Part of a small language model's weights: width 320, 5 heads of 64.
Each number is 128 + 32 x the weight over its row's rms, rounded and kept within 0 to 255. Layers, rows and columns count from 0. The size above them is the row's rms in percent of the matrix's.

# layer 6 attention output (transposed), 320x320, rms 0.128, rows 258-319, columns 80-119
size [102 112 106 109 107 103 113 108 106 111 112 115 111 108 113 111 110 112 101 112 108 115 109 108 115 113 103 111 111 112 110 106 105 108 115 118 111 107 110 114 106 116 107 107 109 109 108 105 107 106 106 117 110 107 116 112 105 105 110 121 115 103]
[[ 95 172 135  79 222 167 124 165 134 171 119 124 166 199 177  93 109 159 121 153 102 201 113 187  75  99 140 100 111 118 172 187  92 111  95 129 118 121 142 110]
 [129 142 136 149 101 132  86 125 108  82 118 102 151 132 108 163  75 159 145 140  75 210 103 154 190 105 211 119  69 105 167 111  91 199 136 119 172 140 130 118]
 [122 100 138 104 107 151 162 171 123 114 182  92 153 118  93 153  82 105 159 151 161  75 181 157  84  91 120  73  95 133 177 145  63  82 134 121 139 152 111 109]
 [176 118 101 142 149 136 116 148 147 138 133 112 108 112 132 108 134 130  90 174  82  81 209 118 123 119 153 157 133 143 105 148 128 172 209  87 104 154 153 122]
 [119 140 125 158  84 139 110 114 134 118 107 120 125 112  85 161 103 112 126  59  98  85 132 135 150 113 129  83 150 140  91 179 142  71 231 187 112  91  99 151]
 [123 127  97 168  78 138 122 160 127 183 156 107 121 132 134 104 173 147  97 147 101  80 124 142  97 136 170 101 131 151 198 159 128 110  43 119 115 131 110 148]
 [146 134  58  66 141 144 140 131 143 135 102  79  94 140 179 134 152 134 117 219  92  82 100 141 145 114 140 153 105 126 142 133 176 147 166 126 109 148 124 155]
 [131 110  99 141 144 121 108 121 141 109 150 107 128 157  87 153 109 103 101  59  87 147 120 113 120 127  64 133  89 102  53 164 106  96 156  97  99 186 121  99]
 [ 99  85  96  56 167 114 141 139 118 126 203 139 180 135 147 133 138 166 123 152 163 124  69  61 117 120 123  62 160 126 143 122 133 112  73 118 121 105 160  55]
 [101 107 134 166 157 182 179 156  90 193 141 121 154 112  92 131 120 157 124 171  74 183 148 127 121 120 154 166 123 109 170 103 145  91  91  99 104 125  81 160]
 [183  80 197 123  62 178 110 127 134 165 144 124 125 104 150 125 136 112 103 121 112 154 141 120  51 119 168  86 160  90 126 174  92 123 129 151 163  93 161 162]
 [172 150 166 110  80 114 124 134 148 141 116 139  93 205 190  89 130 145 116 131 137 157 162 167  97  80 116 176 131  95 107 179 135 150 110 126 129 136  60  62]
 [135 128 117 119  99 125 176 124 112  86 138 100 109 137 155 123 109 123 139 164 126 137 133 114 123 140 128 138 171 123 111 106 164 136  82  75 142 183  75 111]
 [197  71 116 157  93 129 113 127 125 191  73 124  83 182 120 139 156 128 146 160 124 170 110 123 129 111  72 147 143 178  95 146 152 143 120 114 156 141 123 122]
 [ 82 151 202 171 151 132 148 135 142  77 130  98  96 118 138 140 155 166 144 157 118 156 143  85 149 123 173 130 100 132 129  96 132  99 130 127 175 162  86 137]
 [150  78 118 148 153 108 194 128 120 156 113 142 148  91 119 163 154 127  95 118 110  82  96 169  94 164 147 124 136  97 102 145 101 159 125 143 104 136 141 122]
 [115 176 126 169 186  85 154 141 206 157 141  53  90 108 130 152  96 155 167  69 148 142  67  94 161 160  70 175 177 110 165  92 150  88  98 109  65 119  77 118]
 [104  86 149  86 100 123 160  99  76  92 132 113  95 142  94 120  60 123 103 119 160 138 141  93 120 143 158 136 210 152 105 161 148 168 106 101 135 129 195 138]
 [120  92 107 153 161 108 135 157 117 134 103  87 130 116  76 165 109 125 118 195 188 154 150 186 138 140  50  95 131 154 108 134  72 123 145 119 184 135 198 148]
 [114 104 131 142 123 127 173 148 100 122 142 162 101 131 129  98  95 105 202 140 103  67 165 119 172  93 114  75  80 117 142 135 113  66 144 154 136 102 127  85]
 [143 146  94 122 126 164 150 166 162 148 161 129  92 121  66  86 171  99 185 151 145 124 149  84 142 165 126 174 139 162 159 104 160 127 111 117 188  93  97 151]
 [ 99  74 176 183 133 147 136 146 140 104 146  63 114  80 135 131 130 181 123 163  65 151  96  96 158  77 110 120 109 150 134 150 112 121 146 205  76 141 136 140]
 [128 109  98  95 147 174 164 162  68 122 128 160  96 132  80 141 124 157 155  96 130 134  86 138 124 118 121 177 119 110 155 187 104 113 179 115 168 130 132 139]
 [ 45 117  83 150 115  73 166 161  74 169  92  98 152  71 112 132 178 167 108  65 139 137 121 169 110  96 177  61 156 182 167 100 192 100  72 124 135 189 117 105]
 [104 121  91  89  79  93 166 174 134 132 133 120 140 130 121 130 144 134 149  60 163 160  94  95 157 167 127 160  74 107 115 164  92 153  88 134 139  82 116  79]
 [103 142 180 102  67 115 135 124 158 172 122  82 123 125 186 131 108 128 142  68 139  78 116  41 138 123 108 148 118 159 156 128 202  85  94 114 134  93 139 137]
 [167 125 108  75  79 155 144 140 122 149 130 182 138 133 134 144  92 138  82 126  82  60 131  95 137 148 156 148 112  97 131 152  98 111 159 144  94 124 100 153]
 [ 93 115  57 128  89 105 180 115  66 140 122 147  83 164 132 152 112 119 128 178 141 175  87 107 126 211  90 121 131 135 136 125 204 135 146 149 116 119 109 101]
 [131 167 153  72  40 153 123 100 153 120 136 141 103 130  94 155 146 163 131 108 100 111  90 109 200 157 135  89 129 130 116 179 122 104 146 133 143 187 164 155]
 [ 94 131 101 139 146  94 117 141 156 122  97 160 151 160 149 102 132 165 122 165 151 177 129 135 134 145 134  95  94 157 111 176 107  90 167 157  95 191 130 100]
 [121 101 140 132 102 152 123 145 147 132 140 181  89 121 168 115 111 123 141 125 149 151  63 162 162  81  86 124 190 157 121 134 144 134 112 124 150 135 130 129]
 [187  67  88 127 125 157 112 164 108 114  84 132 103  99 163 151  72 134  76 158 164 138  93 125 126 127 125 117 139 178 126 142  97 120  65  68 132 120 158 159]
 [166 135 141 153 165 143 139 145 130 126 116 126  91  80 107 148 138 144  96  96 161 112 184 132  79 111 153 131 162  95 158 116 154 141 124 102  97  74 116  95]
 [104 164 184 111  71 158 103 135 104 136 125 141 106 159 108 126  96 155 156 152 171 171  96  96 151 177 126 115 115 162 184  91 167  55 200 118 142  87 112  67]
 [107  94 106 137 137 150 161 105 134 123 157 134 139 144  88 141  98 157 184 147 110  70 182 158 131 143 131 142 154 149 155  88 176 175 198 132  74 164 126 161]
 [155  92  69 177  93 136 144 164 136  51 157  90 101 116 106  74 119 106 138 206 176 109 131 128  51 162 114 107 146 123 165 136 107  80 233 177 146 193 102 123]
 [137  86  65  86 115 121 153 111 132 114 105 181 108 146 119 107 118 116 130 129  90 152 136 154 155  98 118  71 106 114  55 108 119 162 125 141 205 151 143 132]
 [117 128 100 149 151  94 153 151 175 112  98 134 131 140 120 178 160 118 145 149 143 198 175 147 126  88 122 191 139 110  99 112 132  75 148  87 130 145 181 193]
 [ 81 184 168 132 125 163 117  75 167 107 171 151  99 191  90 132 111  89 120  97 152  91 133 155 120 115 123 146 125 124 146 114 107 156  75  98  78 109  96 135]
 [135 117  59 120  92 123 146  60 105 140 157 107 120 144 105 151 132  62  55 130 177 160 138 126 133 103  94 168 144 119 191  83 193 136 108 169 211 131 155 183]
 [162 123 133 104 202 126 161  97  66 103 194 137 151 117 161  93 133 151 113 166 139  97 113 127 119 168 115 143 111 155 148 113  70 125 126  70 119 191 128 139]
 [102 134  92 134 144 103 173 126 118 141 134  96 203  98 118 117 129  99 160 109 103  79 106 126 110  89  89 144 156 113 114  79 108 103 164 133 180 106 102 138]
 [124 161 136 171 170  86 127 112  98  98  95 109 148  93 156 134 108 127 102 172 109  98  80 150 133 124 131  70 105 112  76 142 134 152 111  64 183 138 131  79]
 [ 58  83 166 184 147 141  71 115  83 143 166 144 121 133  94 114  41 179 129 107 122 136 138  78  93 118 125  92 137 149 115 134 170 150 141 130 116 142 172  74]
 [ 94 139 154 173 116 128 104 120 128 140 118 112 135  93 187 148  89 148 178 193  99 126 110 100 166 124 144 133 121 129 151 117 119  72 111  59 139 151 123 231]
 [133 123  89 145 128 123 132  53 117 157 181 108 109 118  72 170 100 100 148 104 101  58  54 150 133 173 165  89 116 143 117  59 157 136 108  70 114 170 198 106]
 [161 129 109 114  94 135 110 153  92 123 163 119 116 146  79 136  99 115  91 174 166 163 182 142 113 115 122  21 146 155 124 100 121 161 171 153 148 177 115  78]
 [127 179 152 110 185 132 153 145 148  98  80 116 143  84  52 129 113  92 161 137 102 171 157  89 152 104 105  94  70 178  90 161 119 125  74 113 138  89 142 131]
 [ 83 154  95 156 120 103  59 139 161 111 148  98 163 159 140 125  93 149 116 124 153 137 203 142 184 168 145 168 152 168  95 144 149 175 120 114  98 153 192  88]
 [168 159 180 136  85  96 136 164 115 145 157 129 119 137 124 196 109  61 126 113 118  88 108  92 121 132 130  94 145  92 111 156 137 112 162 145 127 110  93  92]
 [119 110  83 140 107  57 207 171 120  93 167 148 127 197  80 165 139 112 162 123 106 135 117 105 163  40 131 167 111 144 145 115 164 188 156 106 141 132 126  83]
 [145 105 176 114 163 108  94 102 108 132  96 180 150 144 143 133 157 167 134 153 107 117 124 162 128 209 161 169 182 114 105 116 198 113 118 159 152 148 134  99]
 [ 98 104 137 130 120  73 155  82  70 110 126 191  87 118 102 107 134 111 175 218 115 176 160 125  64 181 157 102 125  83 158 163  99 164  91  72 118  99  91 130]
 [145 142 146 156 102 195 131 124 137 121 179 134 107 117 125  99 170 141 195 174 149 130 121 180 144 133 130 113 186 134  55  60 115 126 105 118  85 115 136  84]
 [ 70 160 140  96 172 112 194  84 181  90  85 128  94 119  45 126 133 162  83 140 182  86  73 134 121  70 123 121 132 165 144 150 127 117 137  77 122 122 149 130]
 [109 101 138 133  77 102 116 170 115  79  40  95 128 114  94  71 113 118 152 220 145 113  85 134  60 180 129 103 132 108  75 100 142  75 130 105 205 135 160 138]
 [150  94 172 130 110 170 107 138 137 165 152  91 105 142 109 121 124 124 168 100 131 125 119 103 161 163 183 134  77 111 175 129 141  91  38  98 112 167 149 109]
 [132 166 153 107 132 149 181  99  98 116 132 110  95 130 106 122 106 146 169 128 169 147 194 167 131 118 129 148 131  84 146  83 148  74  77 158  98 129 106 144]
 [160 199 118 122 105 131  67 106 122 135 132 163 188 116 199 216 178 184 176 162 156 140 141 178  87  98 134  99 174 120 142 169 162 145  93 160 134 143 114  39]
 [105 110 105 126  98 104  88 154 140 207 128 107 129  84 134 149  71 158 132 141  91  86 174  98  93 197  98 133 183 120 133 203 119 143 108 163 132 124 158 119]
 [162  87 119 144  75 154 122 101 169 128 161 110 175 163 156 135 150 137 125 140 170  94  97  65  92  80 151 162 185 133 130  70  91 137 104 105 142 131 154  93]
 [125  92 117  95  81 158 150 158 100 117 103 144 168 136  98 163 111 149  85 167 116 114 158 171 167 114 131 100 154 147 130 161 143  96 175 119 161 121 136 193]]
# layer 6 attention value, 320x320, rms 0.0242, rows 259-319, columns 80-119
size [111 110 111 112 106 114 109 108 110 111 112 111 110 111 109 110 112 106 112 110 110 116 113 111 116 105 106 108 113 115 107 104 105 116 110 116 107 111 115 105 115 104 107 113 110 110 108 114 109 106 121 107 106 115 107 104 104 106 111 113 111]
[[104 201 157 109  75  40  90 145 131 138 146 145 130 100 146 115 125 118 109  94 165 125 130  78 107 127 114 150 123 157 144  88 102 163 167 184 200 105  94 121]
 [128 133 130 126 181 108 140 119 132 145 104 137 169 167 147 112 122 136  88 169  99 152 129 166 107 145 168  83  84 117 159 135  99 132 165 169 141 110 132  67]
 [159 160 129 127 177  99  91  98  85 144 131 149 154 188 111  92 117 135  93  86 149 139 140 141 131 128 171 130 107 159 114  94 204 183 125 107 118 125 132 178]
 [111  91 142 123 139 191 164 133 106 149 144 100 132 123  56 193  72 102 164 131 137 119 117  85 123 151 170 160 113 180 101 109 170 158 101 175  80 165  86 124]
 [ 93  89 107 148 146 112  90 182 131  88  74 113  80 119 126 122 147 146 142 142 112  68 113 173 121 142 139 104 127 164 167  39 149 136 206  96 107 106 156  85]
 [139 117 103 137 134 143 144 197 161  95 165  59 168 188 153 150 139 133 145 163 133  99 141 110 149 147 151 114 145 150 169 141 139 201 117  97 141 134 102 113]
 [107 130 135 175 165 138 105 154  82  74 141 122 139  81 152 100 104 129 112 150 111 112 132 180 133 171 120  98 124 110  87 107 134 132 108 132 117 179 160 142]
 [ 88 129  67 115 138  55 153  78 150  89 127  93 151 153  91  63 212 154 158 142 150 160 194 135 135 148 119 126 111 127 136  95 173 131 134 124 151  70 145 195]
 [127  49 125 187 124 130 106 102 173 163 105 141 131 159 125 100  87 157 137  97 137 116  87 163 156  80 173  73 151 130 161 151  93  52 139  98 161 108 142 133]
 [ 46 113  56  56 139 159 127  82  98 113 109 151 161 139 189  99 176 145 134 215  97 117 128 133  98 180 108 159 159  97 172 202 135 126 170 154 115 130 129  90]
 [137 172 176  96 164 163  97 167 145 136 145 144 150 115 170 115 143 162 103  70  94 133 123 136  97  64  65 165  76  71  54 105  89 177  53 161 163 118 163  83]
 [ 96 141 157 156  99  90 108 104 105 172 101 159  81 166 120 109 163 123 125 148  65 132 193  91 130 123  78 127 140 155 168 123  90  45  79 116  92 183 106  83]
 [ 73 154 161 151 144 104 118 105 216  76  78  87 164 140 121 140  96 115  99 145  86 111 135 112  82 122 116 100 181 138 161  79 117 122 140 141 121 184 112 101]
 [159 131 115 111 105 159 147  92 105 111 134 125  66 111 123 168 164 132 157 138  61 159 103 116 114 120 165 165 127 132 145 105 112 128 178 174 135 110  54 107]
 [114 162 111  65 130 146 129 108 132 108 122 127 132  73  75 135 172 140  91 109  68 121  95  84 149 190 121 136 109 136 166 121 148 158 173 172 119  86 129 101]
 [147 155 104 134  98 152  83  32 120 169 107 121 143 168 119 143 113 164 161 134  98 130 118  74 133 171 125  91  88 145  86  96 125 136 139 103 134 153 191 115]
 [103  83 174 130 142 140 119  75 129  92  96  94 135 143 139 111 201 154 116 106 106  90 125 168 152  55 177 128 118 128 143 154 132 110 143 119 114 135 108 155]
 [139 130  93 122 163 129  83 175  89 139 132 116 183 137  96 118  70 106 111 100 130 139 160 148 188  94 150 127  66 141 113 152 127 141 162 192 114 137 107 103]
 [193 136 157  90  96 167 102 102 172 174 135 169 135 106 119 158 159 138 255 123 153 147 160 122 135 164 117 137 152 130 113 142 166  90 130 154 103 130 114 181]
 [116  77 118 156 175  85 123 126 121 124  98 147 113 158 137 131 222 112 147  80 155 137  62 149 103 181 142 136  69 174 110 156  97 111 135 173 122 166 135 115]
 [140 124 133 143 123 165  52 124 153 149 137  83 108 118 124 148 171  91  79 109 132  97 161  77 147 119 144 106 139 125 165 101  38 148  90 131 123 145 120  87]
 [143  95 149  96 154 165 123  89 199 111  99  95 158 135 101 157 109  59 132  99 168 126  98 120 143 157  92 112 121 167 145 191 124 166 123  60 159 173 145 123]
 [126 135  75  82 169 145 111 133 123 147 131 111  52 133 106 114  73 175 148 128 117 160 148 137 127 115  54 128  67 137 129 116 152 197 144 122 116 148 186 136]
 [130 157  87 136 155 119 112  67 216 118  94  70 179 114 119 127 123 131 146 117 158 150 117 181 140 186  85  52  76 154  86 112 135 124 166 157 118 127 119 121]
 [128 140 126  83  89 127 143 111 168 185 115  99 171  90 116 149 125 151  75 140  87 127  83 115 209 155 164  99  91  95  84 158 165  87 126  95 116 134 107 119]
 [133 170  69 124 159 147  90 114 149 165 108  81 142 124 202 177 149 132 168 142 144 127 165 166 120 129  83 182  73 123 145 112 167 104 162 128 170  99 187 147]
 [127 156 133  87 100  98 146 148 183  60 115 137 148 161 147 131  89 181 192 147 135  98 140  80  76  77 117  82 116 112 121 185 160 155 142 101 137 117  91 125]
 [129 142 108 143 102 135 125 147 141 147 120 137 118 130 105 187 105 140 127 129 132 163  54 117 133 135 109 173 105 106  58 129 173 124 129 107 110 145  90  98]
 [131 141 187 174 106  69 127 141 143 158 126 172 145 122  89 143 124 105  55 126  97  92 187 150 149 115 172 108 128 150 169 155 158 149 153 151 150 178 153  61]
 [145 125 140 135 151  71 163 154 159 152  83 107 198 157  98 126 153  69 107 108 148 119  67  56 114 158 117 132 141 110 157  98  97 111 152  87 109  85 168 139]
 [ 82  90 143  74 129  93 146 148 175 117 152 125  71 113 102 132 132 130 181 171  69 162  92 158 149 139 138  81 154 110 132 116 136 190 121  40  99  98 130  83]
 [124 114 147 169  96 133 156 141 140 165 189 106 182 175 169 133 129  99 109 156 154 175 159 110 148 176 142 119 180 111 132 116 116 110  88 193 164 133 104  81]
 [119 141 161 105 112 127 117 197 113 102  82 101 177 163 155 142 108 166 152 169 125 191 128 213 105 128 132 135 126 104 159 156 141  62 150 138  94 191  97 148]
 [ 89 144  79 113 121 142 138 109 146 123  59 139 128 151 103 152 197  73 150 118 155 100 120 102 106  96 108 137 125  89 151 167 145  88 151 146 126  79  92 138]
 [ 84 134 133  99 125  79 169 137  87 102 153 164 139 134  93 206 185 152 131 135 141 151 173  90 113 140 139 139  72  88 148 177  25 144 121  99 129 191 118 151]
 [151 110 129 129 182 117  89 107 105 124 150 143  75 140 107  82 134 104  95 147 119 124 131 140  67 109  98 170 127  97 142 146 135  74 179 153 164 135 134 126]
 [177 199 123 121 122 156 152 132  97  69  34  80  65 110 180 145 152 121 125 140 120 147 188 157 147 128  98  46 137 114 135 129 130 103 152 155 118 142 136  87]
 [150 105 157  94 138  90 170  83 138 114 110 120 134 141 135 126 112  72 160 119 100 168 165 121 147 119 128  96 135 150 131 131 162 145 162 169 108 171 150 160]
 [ 76  89  78  88 165 152 154  89  57 126 125 167 144  94 129 140 155  56 127 124 196  74 157 137 109  90  74 118  84 137 178 130 165 169 135 150 102 111 158 129]
 [ 90 102 176 132 154  90 156 121 103  94 124 106 154 111 158 194 134 138  70 171 135  85 107 119 103 162 185  88 104 144 114  90  97 162 141 153 118 120 169 106]
 [134  89  73 141 125 138 198 105 142 150 127  85 113 177 182 107 111 128 161 113 137 144 155  89 115 119  90  78 105 116 161 119 122 104 115 140 108 178  91 151]
 [166  70 144 166  88 118 156 121  95 122 115 105 140 168  80  38 142 153 178 105 152 134 167 141 163 117 107 125 154 152 191 167 133 159 155 172  57 129 148 114]
 [129  96 125 112 159 163 126 134 152 199 104  89 156 160 118 119 140 183 154 110 156 113 145 165 114 156 128 107  87 164 127 128 166 170  77  88 119 108 176 175]
 [149 174 170 153 151 131 182 159 120  77 171 145 143  99 169 106 155  99 112 122 128 167 142  77 101 157  96 178 144 142 131 142  94 135  84  85 160 125 119 132]
 [132 135  89  80 165  76 109 171 129 108 117  87 145 121 156  60  96 113 110 117 140  89  81 115 107 138 157 120 153 117 149 127 168 142  87 109  90 160 106 113]
 [ 64 180 142 141 175 123 161 159 135 168  93 172 176 175 165  80 127 114 146  86 120 115 131 119 127 124 119  99 127 154 112 111 114 151 166 129 109 140 127 102]
 [ 92 113 121 109 133 132 125 107  97 105 117 187  78 188  78 139 176 124 136  86 120 126  83  92 105 154 119 118 133 144 123  67  93 165 135 134 115 112 134 101]
 [121 126 124 157 165 101 102 129 132 141 123 111 204 137 119 104 101 165  85 106 126  68 126 149 146 134 146 147  99  86 160 140  52 149 150 141 198 112 100 110]
 [186 185  55 144  82 214 129 110 107 118 138  77 158 102 128 101 100 128 138  61 152 141 186 106 137 142 102  99 106 180 124 151 137 110 145 114  39 191 144 130]
 [146 117 122 115 211 136 106  92 114 130 152 152 121 103 207 140  74 115 157 106  97 110 116 123 103 151 104  63 185 114 140  95 110 103  73 174 171 108 141 146]
 [100 113 125 137 141 144 151 143 149 134 132 126  70 196 149 107 126 130 156 144 109 150 113 142 190 121 131  88  94 119 139 165 142 129  93  71 122  79 144  81]
 [ 28  97 135  90 137 105 111 159 111 170 180 146 117 149 148  95 115 144 144 113 172 140 123 190 114 188 104 176  76 121 164 172 157 198 153 196 138 112  94 134]
 [115 135 157  96  98  98 178 119 151  53 133 170 179 138 120  89 151 183 115 142 125 141 133 156 159 115 114 104 127 173 141 194  86 119 117  75  93 109 105  76]
 [ 94  75 122 147 154 111  90 166 126  94  77 151 144 182 141 176 115 128 131  48 140 142 109  92  88 101  94 150 151 128 160 134 118  77 137 182 108 161 104 130]
 [143  72  87 147 137  96 110 155 128 157  56 130 132 150 101 136  99 146  97 138 124 163 173 180  54 144 115 115 196 152 135 159 135 174 139 110 127 135 112 106]
 [152  90 154 147 113  97 133 113 166 163 149  87  90  79 128 153 130 121 109 113  98 102 133 154 108 133 157  94 124  82 202 168 102 130 124 136 135 125 137 100]
 [123 115 147 165  89 109 147  52  56 111 129 133 114 170 146 197 158 172 169 139 133  90 140 150 125 121 100 129 181 135 132 138 124  92 112 156 130 190 127 119]
 [108 155  86 128 171  85 150 110 164 163 128  68 135 107  62  84  96 105 133 154 118 165 129 152 107 169 160  94  75 141 141 126 145 172 147 141  74 131 123 116]
 [160 142 166 102 155  93 112 180 173 240 102 145 148 138 235 100 161 142 154 190  97 160  89 169 105 154 132  73 100  97  97  93 115 175 120 145 157 154 199 140]
 [105 122  77 128  72 110 152  94 132 152  99 122 113 110 155 131 143 169 178 119 141  75 160 195 149 150 120  57 114 101  95 122 134 112 157  58  93 146 114 127]
 [ 74 153 114 139 106 137 161  81 156  86 128 158 127  99 107 159 141 131 133 184 170 171 130 137  93  69 145 107 158 184  84 110 186 123 143  94 116 120  70 108]]
# layer 6 MLP up, 1280x320, rms 0.0831, rows 0-19, columns 80-119
size [101 106  97 117  99 106 102  99 100  98  95 104 107 104  88 104 103 100 102  99]
[[116 127 176 134 142 128 149 161 112  68 140  97 100 126 105 130 132  98 102 129  92 118 130 168  98 104 132 126 146 174 124 122 176 131 161 124 149 122  99 100]
 [ 65  61 162 141  98 165 116 134 121 165 153 126 109 113 168 142  90 121  59 142 153  72 148 109  48 180 173 121 139 127 135 143 166 117 125  80 169 206 191 143]
 [134 128 132  43 147 103 141 147 120 100  96 128 116 104  85 100  83  83  99 115 167 187 128 138 127 171 203 172  92 130 132 139 150 150 111 160 138 104 106 106]
 [140 119 129 120 101 104 129 148  62 147 164 124 164 148  97 163 124  93 105 107 135 120 176  98 120 175 118 133 105 155 170 113 127 180 152 108 102 150 162 106]
 [139 131 173 127 181 164 112 151 136 180 138 128 124 111 116 153 154 127 113 138 147 171 113 152 118 137 104  93 107 161 115 133  81 126 103  94 106  99 164 157]
 [124 127 126 165  90 114  99 141 146 130 172 116  92 143  72 186 114 148 114 105 186 141 136  90 122  74 172 124 148  77 104  91 108 111  96 151 147 177 100  65]
 [143 165  65 126 100 133 143 150 139 110 116 119 166 106 194 152 173  66 113 134 155 124 118 120  91 136 120 168 148 101  98 113 103 150 184 166 171 113 149 224]
 [ 55 107  73 191 173 120 169  41  93 111 125 103 152 150  68 145  89 144  55 105 107 148 112 194 173 102 180 118 142 150  83 166  86  84  76 122 158 171 161  99]
 [148 146 100  43 102 114 171 107 105 156 114 167 134  82  97 120 188 155 156  94 125 116 132  90 173 155 103 190 123 111 171 122 142 164  67 109 183  80 138 159]
 [ 79 168 174 150 133  71 103  88  85 159  73 120 128 118 106 119 104 149 104 114 111  96 139 114  75 150 159 102 157 100 181 145 113 120 135 144  85 111  55 167]
 [147  82 133 110 153 190 109 142  81 117 134  66 175 125 136 108 169 210 163 136 114 102 161  68 130  52 146  92 139 142 134  97 148  82 106  96 111 143 151 124]
 [149 147 141 133 116 117 126  70 142 159 175 116  86 139  86 154 135 168  86 133  70 137 171 119 165 153 104 135 105 164 128 175  84 187 128 136  76 153 115  93]
 [156 110 127 149 111 137 134  64 142 117 131  99 124 133 180 126 135  83 140 122  62 121  76 102 124 107 171 158 177 102 128  85 109  99 148 140 148 117 149 125]
 [159 215 197 156 116 111 134 114 131 154 113 112 178 130 104 141  63  98 157 145 143 132  97  92 141  89 148 126 130 111 136 124 116  69  65  97 100  82 154 108]
 [174 132  98 158 102 110 148 122  97 138 159 178 175 178 147 172 132 134  96 173 162 181 126 163 110  94  46 167 152  49  72  55 155 118 158 127 168 152 172 104]
 [145 130 164 133 148 170 134  97 166 149  43  92 141 150  83  93 187 156 120 134 115 119 119 113 130  78 126 122 101 139 122 125 136 120 100  92 121  92  93 141]
 [ 79 231 129 105 104 137  82 181 159  86 118 112 137 140 139 166 100 103 213 132 140  96  88  85 121 144  61 111 110 138 178 156 127  93 108  95 132 134  74  97]
 [ 89 114 135 170 110 149  91 130 132 170 154 134 113 151 145 208 121 153 121 166 124 125  83 146 104 177 103 162  72 170  92 140 146 163 149 155 123 134 131 137]
 [ 69 136  90 156 121 162 177 131 123 122 106 153 169 107  80 133 131 156 115 122 145 107  81 108 149  94 126 176 131 104 107 106 155 156 200 101 115 125 135 112]
 [159 137  77 134 186 127 103 176  26 148  52 107 158 129 147 122 187 125 103 101 109 105 107 100 146 193  79 107  71 102 127 127 145 151 116  96 138 133 157  88]]
# layer 6 MLP down (transposed), 1280x320, rms 0.0215, rows 0-19, columns 80-119
size [102 109  98 124  95 102  99 103 105  95  92 101 100  99  84 104 102  93 102  96]
[[175  92 112 146 167  60 155 155 227  95 129 143 113 190 201 122 186 135 143 131 147 110 203 145 168 205 131 182 196 117 113 111  92 109 152 117  79  63 110 105]
 [102 150 118 112 135 134 122 110 114 135  66 153 112 112 106  96 151 108 125 186 111 134 166 164 124 141 107 184 154 153 115  84 195  53 117  96 116  22 126  78]
 [107 136 106  98 185 125 122 181 130 152 131  59  68 167 125 148 108 108 143 163 154  58 122  93  91 172 132 107 132 115 170 140 131 144 159 186  96 135 111  91]
 [137 144 136 141 171 100 129 163 158 213 114 157 175 132 132 167 144  81 138 151 167  89 104 127 140  95  91  84 124 136 147 120 178 145 180 112 108 151  95 159]
 [117 102 146 174  94 111 142 157  58 129 173 104 144 186  32 122  82 142 108  98 118  78  87 119 136 140 158 101 113  91 144 110 140 140 144 131 149 103 147 133]
 [133 121  99 124  74 133 116 174 144 154 137 124 107  82 159 117  95 105  40 140 179 113 120  66  67  51 110 128 129 132 190 146  81 101  55 145 152 135 169 165]
 [ 86  54 135  82 134 117 110 142 166 198  67 123 146 111 137 144 117 152 131 161 109 107 157 157 116 154 114 107 152  68 132 130 160 135 125 127  99 159 102 131]
 [131 112  93 142 108 179 119  49 169 148 109 157 123  52 133 146  97 126 136  91 126  66 111 167 124  79 149 132 158 171 130  18 159 126  96  40 105 164 121 159]
 [117  84 104  92 124 148 125 148 166  66 152 213  83 146 145 135 168  81 132 120  79 104 113 144 140 145 159 160 155 167 113 122 108 194 144 109 147 109 117 133]
 [141 119 134 108 134  88 127 130 127  93 152 124 108 138 143 150 157 130 113 127 137 148  65 147 133 112 174  64  92 110  76  77 163 110 135 185 147 136 147 169]
 [108  92 100 179  73 107 139 124 158 111 110 120 147 123 129 113 119  96  94 112 158 137 134 114 136 105 137 173 124  60 149 142 139 189 160  74 109 140 139 140]
 [142 155 127 142 138 175 157 179  95 155 150  71 135 156 204 111 150 148 161 123 120 128  63 159 131 150 121 139 172 141 155  90 180 115 178  93 210 115 103 172]
 [139 121 148 173 140 161 109  96 164  76 157  73 114 168 122  99 158  90 171 180 106  90 103 137 158  76 105 103  88 125  95 137 101 109 106 102 111 124 107  91]
 [ 94 122 139  95 124 166 110 144  89 123 181 134 121 125 119 139  57 186  85 179 142 101 100 166 130 190  85 100 110 135 142 127 123 108 121 150 100 146 197 165]
 [120  22 125 103 161 103  84 152 133 167 154 120 150 183 131  63 164  79 169  92  83 128 181  67 137 161 128  89  95 173 136 187 157 159 111 103 119 151  83  97]
 [ 97 119 138 150 131 122 190  84  59 133 202 155 157 100 137 160 135 133 111 179 141 101 201  82 112 163 102 101 125 123 147  68 184 147 126 147 127 112  99 135]
 [123 110  81 172 132 105  86 113 144 151 111  87 143 143  83 123 173 132  94 129 121 159 132 154 123 140 135 126 118 110 115 175 126 153 114  49 119 122  96 156]
 [ 76 151  96 128 119 167 132  90 140  88 122 135 122 135 149 181 125 158  88 133  74 115 142 134 126 183 150 158 113 115 165  98 107 134 143 145 149  85 123 100]
 [103  84 161 164 168 114  98 181 102 169 136 100 127 115 113 118 149  85 151 133 134  99 144 165 148  90 136 123 120 110  91 123 126 169  92 134 152  99 143 108]
 [117 110 102 111  86 159 145 111 153 156 107 130 176 117 119 136 175 129 207 154 151 195  97 120 122  69 142 119 209  73 123 149 158 140  97 169 100 132  61 120]]